python train.py --vocab_size=2433 --rope_fraction=1.0 --attn_scale=0.125 --tie_embeddings=true --init="uniform" --init_std_o=0.0 --beta2=0.99 --grad_clip=1.0 --batch_tokens=262144
Each number is 128 + 32 x the weight over the matrix's rms, rounded and kept within 0 to 255. Layers, rows and columns count from 0.

# layer 2 MLP up, 640x320, rms 0.0799, rows 254-259, columns 0-79
[[111 126 113 110 116 158 171 152 162 152 107 104 128 158 128 132 143 126 106 121  95 103 116  54 182 148 105 114 102 105 122 136 166  84 142 114 127 128 137 124 155 156 166 151 109 143 128 148 126  84  83 109 139 139  90 126 102 131  79  66 119  95 132  94  98 149 118 103 147  69 172 105 122 142  90 105 153 160 110 143]
 [129 118  89 170 150 134 105 137  88 120 129 110 121 122 161  88 186 150 151 110 130 142 105  86 169  52 122 157 133  65 111 153 117 141  57 161 163 113 129 110 139 142  95 165  95 110  75 133  88 109 112 194  72 108 153  75 124 141 159 114 168 197 125  92 122  84 110 137 147 152 145 131 104 146 113 100 128 165 130 152]
 [144 118 155 106 164 119 130  87 147 136 121 124 130  82  92 161 145 174 140 104 116  88 146  97 139  88  42 115 159 172 101 163 182  85 128  80 146 117 126  97 174 133 111 146 109 128  79 137 122  95 158 119 147  69  61 103 106 133  91 190  87 138 160 164 100 185 109 180 114 120  85 143 141 173 141 109 110 168 138 114]
 [186 109  78 213 172 103 138 124 117 163 133  82 188 141  81 101 111 161 110 131 162  83 179 125  80 131  99 110 117 129 159 145 160 143  92 146 155 107  86 159 144 136 107 133 108  97 135 179 112 164 152  60 121 115 147  95  93 119 128 125 136 127  77 102 123  63 161  77 132 123 178 107 139 102 144  85 125  75 169  77]
 [145 116 109  78 162 121 138 112 187 121 163 162 111 218 134 106 176 124  78 138 138 126 111  50 119 164 174 113 137  90  56 114 163 167 134  91 100 174 133 154 105 123 177 177 105  71 126 203 132 165  99 118 129  79  86 131 133 148 140 195 111  88 170  90 175 118 154 146 186 119 112 152 153 144  88 112 152 165 134 109]
 [169 137 136 111 167 149 102  66 158 169 192  97 105 122 145  94 118 118  98 147 149 113  90  96 121 173  82 131 166  89 124 139 151  43 137  86 131 134 163  93 171 158 107  94 167 138 114 108 140 199 152 145 178 164  96 156 121  59 120 148 131 134 136 143 145 125 142  72 143  83  56 101 124 105 137 136 156 110 191 105]]
# layer 2 MLP down (transposed), 640x320, rms 0.0647, rows 254-259, columns 0-79
[[176 199 115  98 136 115 141 162 157 160 206  78 145  89 154 148 118 151  85 117 163 134 158 160 104 138 132 173  96 133 159 106 157  97 116  96 137 134 103 141 123  67  78 157 151 208 152 130  80 136  98 114 100 132 119 121 121 133 194 148 113 127 132 162 197 170 138 135 129  85 110  84 123 152  75 127 160 144  72 137]
 [ 94 164 133 143 147 148 107 143 111 111 146 127 159 178 114 140 133  41 105  26 144  97  30 194  81 227  82 186 157 172 123 117 101 108 147  98 109 152 162  67 139 134 102 105 181 159 143 137 107  87 137 140 134 120 147 104 121 117 116 152 139 135 122 108  81 110 144 184 155 148 152 106  96 160 176  81  62 148 116 142]
 [157 180  89 159 107 142 165 122  82  95 163  62 139 139 100 100  88 129 147 111 134 127  18 116  49 111 114 123 139  85 136 169 135 143 114  97 141 119 140 133 113 137 106 169  63 124 187 113 112 120 156 152 153 113 118 170 107 128  98 187  83 150 146 102 137 207 167 186 128  53 100 148 156 190  84 170 150 148 139  98]
 [126 144 112  85 105 118  95 127 135 102 105 126 140 199 171 139 197  92  93 164  94  95  38 150 110 116  71 147 147 171 126 101  69 176 118 165  67 149 120 125  91 123 168 101  95 125 107  99 172 155 175 154 121 108 140  96 127 144 117 151 180 131 142 160 105 160 125 179 178 151 120 159  81 126  95 152 147 148 134 122]
 [ 92  64 150 100 139  61 135 143  88 180 124 106 125  94 163 120 146 214 103 174 175  82 100 158 135 126  92 113  74 127 133 147  92 138  85 114 118 216 138 157  85 102 135 156 135 115 133  98 151  79  91 119  99  86 137 146 134  86 104  86 120 148 140 124 110 165 112 144 122 120  94  98  77 123  93 127  97 111 169 159]
 [189 118  78 140 194 130 146  90  88 129 112 161 141 103 127  88 104 115  97  95 172  96 198  98 144 106  84 132 140 126 112 105 109 118 102  79 178 123 139 165 148 180 151 134  92  89 130 146 146 124 155  98 156 146 149 138 124 166 123 106 116  68 128 156 105 185 128 140 131 102 174  83 147 116 109 153 218 137 111 119]]
# layer 2 MLP gate, 640x320, rms 0.0796, rows 255-259, columns 0-79
[[ 79 149 133  48 141  92 136 109 114 180 120  85 108 129  77 140 137 125 130  79 136  94 173 131  84 147 133 180 155 119  99  79 142  72 140 173 157 105  84  98 105 199 126  89 179 148 133 109 105 174  69 177 117 131 157 162 177  77 107 115 138 124 138 172  77 159 132 164 102 138 145 139 106 189 162 104  93 156 158 144]
 [105  82 138 134 117  92 132 184 118 105 153 134  78 148 164 153  93  83 111 126 134  84 123 113 108 128 116 115 141 185 143 158 108 179 127 179 124 143 154 115 117  91 124 136 104  59 122 109 187 121 128 111 183  95 115 145 104 112 108  87 103 138 119  74 155 118 116 117 125 156 170 168 189  82 138 156 173 128 158 126]
 [111 135 182 107 149 111 172 116 111 163 119  92  89 113 173 116  74  96 133 106 167  84 127 158 123 119 161 145  84 139  79 110 108 106 123 107 150 139 185 127 110 123 103 117 118 160 116 147 103 143 117 130 163 104  73 117 138 117 193 161 137 175 172 176 117 160 132  99  93 180 118 137 178 116 121 138 110 171 140 131]
 [100 159 128  92  63 176 109 164 147 162  90 108 176 126 148  93 142 139 167 190 171 139 126 103 164 136 139  75 124 107 148 153  83 101 148 167 127 112 139  99 135 136 176 115 129  76 170 146 141 130  91 123 124 123 132  60 153 131 140 203 124 142 115 145 134  71  92 178 159 103 181 118 112  69  93 128 202  90  87 131]
 [140 134 142 225 168 126 148  64 167 119 138 153 116 152 127 109  40 119  57 131 184  66 140  88 194 169 147  96 113  60 149 131 145 114 129 100 164  74 154 133 163 142  95 154 132 112 149  56 102 161 155 116 124 167 151 139 101 145 173 123 123 108 115 141 140 175 144 124 121 122 142 131 178 144 126 100 169 107 122 118]]